From a checkpoint of a small transformer trained on Wikipedia.
Architecture: LayerNorm before each block, biases on query, key and value.
Training: a variant of SOAP for these matrices, 130M tokens, 3968 steps.
Each number is 128 + 32 x the weight over its row's rms, rounded and kept within 0 to 255. Layers, rows and columns count from 0. The size above them is the row's rms in percent of the matrix's.

# layer 8 MLP up, 256x64, rms 0.118, rows 52-98, columns 0-31
size [ 88  86  95 105  97  86 111 108 102  98 109  77  99 107  97 122 103  78 107 129  91 108  96 100  82 127  89 114 108 109 102 103  91 114 104  88  89 112  75 127 113 110  85  99 105 107 109]
[[104 168 152 135 118 164 120  69 143 134 126  60 146 172  97 116 147 114  90 108 190 116 154 152 124 119 140 166 141 150 129  78]
 [110 124 152  91 175 142 158 144 119 113 139 153 114 133 131 215 146 110 121 108 102 134 131  54 133 119 113 213 101  54  75 140]
 [ 55 122 117 118 143 154 145 155  92  94 160  79  96 101 120 143  78 181 101 101 196 112 156 145 150  73  82 134  89 138 117  93]
 [107  96 108 124  64 103  91 162 153 140 129 121 138 162 170 184 117  97 145  95 148 108  59 111 103 128 186 165 113 134  46  51]
 [167 128  98 152 160 135 107 104 101 121  89 118 147 116 111 145 103 161  35 141 175  94 177 114 119 184 100 180 132 135 114 117]
 [142 137  63 140 175 130  93 148  34 104 104  66 153 119  76 158 131 105 145 114 119 127 142 120  98 123 142 143 132 165 149 111]
 [ 91 153  79 164  88 143  77 187 122 101 149 148  91 135 150 124 202 131 141 164 113  93  71  71 145 124 104 166 141 118  94 132]
 [122 136 111  98 101 120 137 138 114 164  56 129  98 164 166  99 125 122 134 162 157 120 158  90 141 159 174  80 160  88 143 181]
 [156 104 102 166  98 143 157 111  91 138 138  97 212  98 167 148 118  75 170 123 180 132 171 164 131 114 117 142  81 199 111 123]
 [139  99 101 160  54  89 102 146  94 102 115 156 136 101 104 165 119 187  86 129 203 134 163 167 100 111 120 114 114 102 129  35]
 [ 94  77  84  83 142 181 134 106 100 196  89 122 140 104 148 130  88 129 139 183  92  79 168 112 141 132 118  86 112 188 131 167]
 [100 104 123 185 136 113 137  83 106 140 123 114 131 150 163 108 126  77 161 157 118  99  91 131  96  70 153 177  68 141 136 142]
 [154 144 146 163 202 114 127 100 122 130 150 149  70 139  90 169  87 105 130 131  80  65 159 177 119 128 162 140 110 126 108 150]
 [125 143 135 139 170 146 161 142  68 141 125 167 108 136  76 160 132 212 123 176  96 111 182  88  89 183 144 160 136  88 104 137]
 [ 99 133  77 112 102 107 144  86 116 173 201 114  91 178 152 114 156 125 153 125 115 132  92 117 166 133 131 116  96 174  98  87]
 [ 79 160  91 142 159 133 122  81 129 190  64 101 113 163  85 138 146 188  90 127 184 102 116 126 140 150 125 184 184 140 154  98]
 [156 195  68  91 160 181 138 137 130  89 109 193 157 171  93 150 104 117 136 139 115  85 113 103 125 156 138 138 140 123 115 148]
 [ 98 124  92 110 156 107 134 142  78  74 103 153 132 121 164  95 143  95 108 138  92 137 116 131 134 135 174 167  86 131  97 131]
 [184 115 135 130 108  96 133 119 106 163 128 121  99 173 137 162 166 110 180 138 137  78  96 169 153  95 152 118 119 125 165 138]
 [ 89 108  95 140 143 170 149 138  81 116 130 103 122 154 143 129 139 104  71  71 130 115 112 136 171  94 125 139 101  71 114 167]
 [106 148 155 125 131 156 130 118  71  94 129 127  98 158 131  95 176 118 138 164 158 105  99 100  55 151 159 141 129  86 150 125]
 [125  90  93  99 106  91  62 100 100  98 122 168 113 213 116 127 137 145 103 126 173 158 124  86 138 114 184 137 191 121 154 149]
 [ 96 108 167 123 104 199  86  90  70 161  86  76  85 133 113 145 141 132 134 155 145 145 138 119 189 143 105 142 114 106 134 100]
 [134 130 150 134 126  79 110 139  61 143 122 169 143 144 131 118 186 118 108  90  81 118 127 160 121 103 175  94 184 178 102 119]
 [124 135 135  95 135 154  50  86 127 119  94 159 121 173 131 119 182 100 113 142 111  89  84  89 171 134 192 150  91  71 136 159]
 [124  54 163 197  94 154 145 132 121 101 106 130 118 160 135 116 121 129  74 141 123 105 131 125 152  93 147 116 112 120 203 100]
 [193 126 135  46 130 101 119 113  96 107 136  90 194  98  94 107 106 131 166  61 108 132 172 141 127 113 137 102 120 119 185 100]
 [174  99 159 123  75 121  97 177 110 118 218 126 162 116 153 140 104 108 119 125 107 101 143 175 110 120 104 103 105  77 105  78]
 [ 97  90 116  95 116 123 113 130  93 152 156 154 113 125 118 150 165  81 163 109 143 138  82 148 145  77  94 140  62 114 108  89]
 [ 94 148 124  82 128  97 189 120 101 103 156 163 155 120 105 134 132  78 115 162 160 133 108 209 154 115  65  80 123 127  90  80]
 [152 131 144 139 142  95 153  94  89 143 161 122 149 109 155 158  96 182 202 100 143 132 224  94 101 103 122  71 132 149 146 129]
 [137 185 140 115 187 126 129 130 101  62 101 121  72 170  91 104  94 124  77 128  90  99  84 140  99 128 147 172 156  84 141 159]
 [133 141  64 130 145 103  69 190 107 103  83 160  90 126 150 141 141 121  64 110 116  71 109 157  91 138 102 164  75 158 167 107]
 [119 160 140 118 159 177  80 118 115 125  62 117 118 149 102 131 151  95 153 140  90 115 163  91 160 126 106 153 173 195 109 115]
 [158 103  67  96  94  99 149  55 138 129 145  77 176 202 139 155 143 122 134 115 115  27 121 122 141  98 139 123 156 141 140 142]
 [ 99 154 116  73 121  40 141 132 110 151 134  63 134 115 147 131 176 122 145 141 102 170 136 118 142  59 123  93 105 135  88 124]
 [103 192 110 203 133  89 124 162  86 143 101 122 110 151 224 140 130 174  91  98 129 147 110 131 111 120 132 116 160  98 133  99]
 [147 124 186  88 169 101 111 113 136 145 203 133 153  92 169 172  83 103 118 120 120  88 196 113  74 106  73 146 138 117 117  96]
 [151  79 140 126 158 120 131  87 138 143 123  87 166 168 102  78 133 128 176  98 121 148 147 109 133  76 146  93 152 107  64 125]
 [127 127 107 127 118 108 119 107 109 166 165 127 104 181  95 142 123  79 155 105  57 146 161  89 126 101  88 185 129 101 225 125]
 [131 156 102 109 136 140  49 181 118 155 141 156 112 179 158 133 140  98 177 152  95 145 100 168 134  57 145 131 129 162  90 179]
 [115 120 124 134 144  87 126 137 169 134 119  87  76 164 115  98 153 148  98 102 145 134 112 111 127  90 112 135 123 122 124 124]
 [151  75 131 215 126  96 128 113 117 135 127 153 109 125 135 161 138 121 181  76  86 170 119 172 163 146 122 141 141 122  86  64]
 [134 185 158 152 136  97 120 131 125 109 104 153  99 150 113  83 119 136  92 141 170 109 142  88  59 191 196 109  98 149 142 156]
 [138 107  90 115 127 168 119 105 137 134 148 148  84 195 163  74 165 187 117 136 113 142 128 119 133 141 141 148  95 115 128  50]
 [ 95 125 111 119 141 121 196  97 144  94 117 151 129  70 184 133  76  72 151  72 109 146 122 128 158 136 126 122  65 159 199 137]
 [180 148 126 123 140 106 107 156 121  48  91 102 186 119 162  82 140 229 123 108 142  91 157 124  93 149  98 114  65 179  92  99]]
# layer 8 MLP down (transposed), 256x64, rms 0.158, rows 52-97, columns 0-31
size [ 73  72  94 110  85  96 110 120  69  94  76 101 111  74 122  86  91 105  82 128  87 112 100 110  82 127  96  79 109 121 109  80 111 129 114  85 113 114  90 114  79 102  95  89 107  78]
[[137 112 174 121  64  64 107 103 142 171 149 166 138  88 102 197 115 161 120 151 100 152 146 105 109 120  90  80 112 110  82 107]
 [111 128  97  90 164  88 165 107 137 164 168 139 132 137 109 141 137 117 131 130 135 109 116 101  37  77  62 141 109 109 117 134]
 [127 102  86 127 133  96 165  99 103 102 140 187 120 146 132 116 129  72 113 150 189 173 123 167  84  81 167 169  80 151 124 111]
 [ 99 120  96  94 144 159  98  98  64  95 139  82 145 117 111  65 158 183 122 100 102 124 172 146 192 169  67 128 123 137 116 177]
 [160 144 109 118 132  94 160 181 155 111 152 120 128 122 137 115 100 152 151 121 169 121 161 196 127  94 126  86  97 123 145  75]
 [ 78 138 155 123 102 152 144 120 183 163 127 139  92  77 188 116 145 152  98 195 117  75  98  94 184 207 105 112 118 162 157  88]
 [ 45 159  94  77 136  57 101 143 102 164 151  87 159 167 176 135 111 108 129 103 135 165 155 106 126 168 175 123  88 124 195 144]
 [171 124 159 157 155  95 163 142 138 190 138 110 129 138  73  56 109 116 131  87  92 123 124 123  82  87 155 124  96 135 173 137]
 [105  96 161 145  86 106 100 172 140 156 160 112 121  81  62 123  95 184 107  86 157 167 151 154 126 107 107 137 140 111 158 152]
 [125 109 100 150 158  80 132 111 138 172 134 141 140 124  85  99 152  88 163 130 148 106  94 124  92 193 154  70  92  57 102 145]
 [158  97 220 114 158  94 109  83 127 176 121 137 115  82  85 118 110 140 133 134 120 142 145 132 147 138  96  53 127 113  78  64]
 [ 88 105  74 139 156 144  64 140 143 130 103 108 139 140 157  98 137  92 118  96 143  88 127 115 106 156 191 120 134 132 177 196]
 [161 125  90 136 128 138 121  87 132 148 110 144 112 140 200  66 170 153 102 101 158 160 136  98 153 139  41 144 147 104 160  96]
 [124 167 195 147 104  83 116 108 108 118 108 103  97  99 119 125 138 184 102 169 133 159 178 131 113 174 132  90 124 134 136 144]
 [207 122 151 124 159 130 181  83 143 151 172 139  88 187 116 108 152 118 160 190 122  80 133 121 136 120 146 186  82 135  91 151]
 [152 124 210 115 124 115 127  98 139 183 127 101 104 115  88 110 141 182  98 125 110 166 166 106 110 164 122  72 142 130 113 170]
 [143 162 149 173 167 123 160  89 119 118  91 156  90 133 134 162 123 173 151 137 148 139 140 118 150 126 123 146 164 103  47  63]
 [ 69  91 104 133 122 104  84 152 113 157 114  90 166  94 208 115 127 137  97 170 133  85 108 170 122 109 146  97 141 172 120 111]
 [160 112 131 119 163  84  99 114 152 179 151  99 171 114 129 178  97 186 143 130 139 139 161 162  89  75 111  83 154 142 156 107]
 [125 139 134 144  59 143 106  96 166 124  79  60 159 105 166 115 178 124 147 101 121 109  99 171 120 171 180 158 153 139 102 187]
 [110 114 103 191  96  94  92 181 145  98 117 133 147 149 101 120  92 122  96  85  91 161 125 141 123 123 134 132 121 128 147  96]
 [180 118 132 149 166 158 188 127 169 116 140 127 155  77 161 161 124 151 133 124  97 116 105 103 114 127 140  86 150 176 116 140]
 [ 64 192 116  79 167  98 129 202  77  86 120 178 159 125  98 165  91  67 101 167 117 113 122 146 122 129 186 158  90 151 117 119]
 [131 138 122  79  96 173 173 103 125 100 151  98 128 183 162 196 137  88 118 165 140 143 117 132 102 129 153 150 202  86 174 129]
 [ 89 158 112 135 118 143 102 226 157  95 118 122 160  58 137 135 113 151 104 105 163 166 128 166 121 153 133 147 127 146 120 138]
 [220 123 133 166 133 138 129 142 190 124 101 147 117 106 170 114 118 151 133 143 108 183 121  87 132 123 118 111 136 178  94 130]
 [166 161  58  88  98 156 107 168 135  54  78  73 135 188 129 129 148 212 135 100 137 100 114 147 111 140 133 126 119 127 177 173]
 [177 103 228 104 104 104 137  77 132 176 122  85 122 140  96 111 124 105 154 127 114 114 136 160 109 116 127  87 131 119 113  93]
 [193 104 101  74 168  95 152 106 110 176 145 141 105 126 100 130 172 137 124 129 138 133 150 100  54 157  68 112  92 146 123 154]
 [169 170  80 126 107 109  97  92  86 112  83 122 120 158 195 189 119 149 161  99 110 110 119 150 102  58 137  97 128 103 120  58]
 [148 180 127  94 163 175 183 131  75 150 137  72 116 135  96 162  84  93 145 123 139 172 126 126 113 110 182 126 124 116  94 179]
 [130 131 203 139  84  40 102 146 152  99 141  90  94 118 111 143 138 139 103 119 113 185 157 100  71 151 136 126 191  94 177 143]
 [112 116 141 169  79 177 176 159 143 167  96 111 135 162 127 102 115 143 133 140 150 133  93 178 126 143 167 173 142 146 188 122]
 [117  99 172 139 151 128 155 103 167 119 160 176 111  75 100 112 209 105 106 120 118  98 100 157 224 116 157 115 193 161 145 138]
 [148  76 108  73 153 129 150  57 141 163 149 179 171 148  93 127 107 118 154 147 180 114 176 126 130 164 163  86 100 136 109 147]
 [136 166  72 145 112  99 140 198 132 140 142 120 112  59 117 118 125 140 149  79 194 158 138  96  87 119  91 170 146 150 129 154]
 [101 110  93 102 161 144 135 123 103 181 126 141 171 110  85 123 136  54 114 159 114 136  83 125  97 103 162 147 106 131 114 149]
 [198 206 100  90 167  77 121 100  96 137 166 106 113 146 100 136 172 105 138 137  81 100 146 149 121 121 167 122  94 194 128 157]
 [ 81 115  92 182 129 139  87 157 161 153 108  92 130 178 148 162 161 142 111 153 160  65  84 171  64 152 133 133 147 109 135 192]
 [164 142 143  94  86  96 103 124 166 147 167 103 129 128 123 218 124 132 149 134 110 172 171 166 130  86  21 135 150 153 164 138]
 [181 122 217 145 115 113  94  79 106 182 108 135 113 162 130  98 119 193 173 129 127 158 128 142 124 105 114  96 120 115  78  74]
 [115 115 111 128  86 106 121  55 124 124 168 150 179 109 177 167 156 111 169 143 131 154 121 179 115 114 103 177 158  76  85 155]
 [131 115 114  94  94  79 186 200 143 128 122  91 139 102 139 129 114 115 108 164 143 156 202 114  63 148 216 173  93 157 153 116]
 [109  93 201 156 130  99  97 155 120 132 101 137 110  73  93  61 137 161 128 140 133 191 152 173  75 156 111 127  83 154 113 121]
 [148 108 132 176 175 162 165 134 144 158  87 161 158  71 158  81 162  87 135 172 159 122 105 111 126 104 115 175 115  84  85 115]
 [134 102 231 113  84 107 105  96 172 153 142 109 155 132 143 155  77 121  81 162 118 139 135 127 109 171 142  81  96 187 143 119]]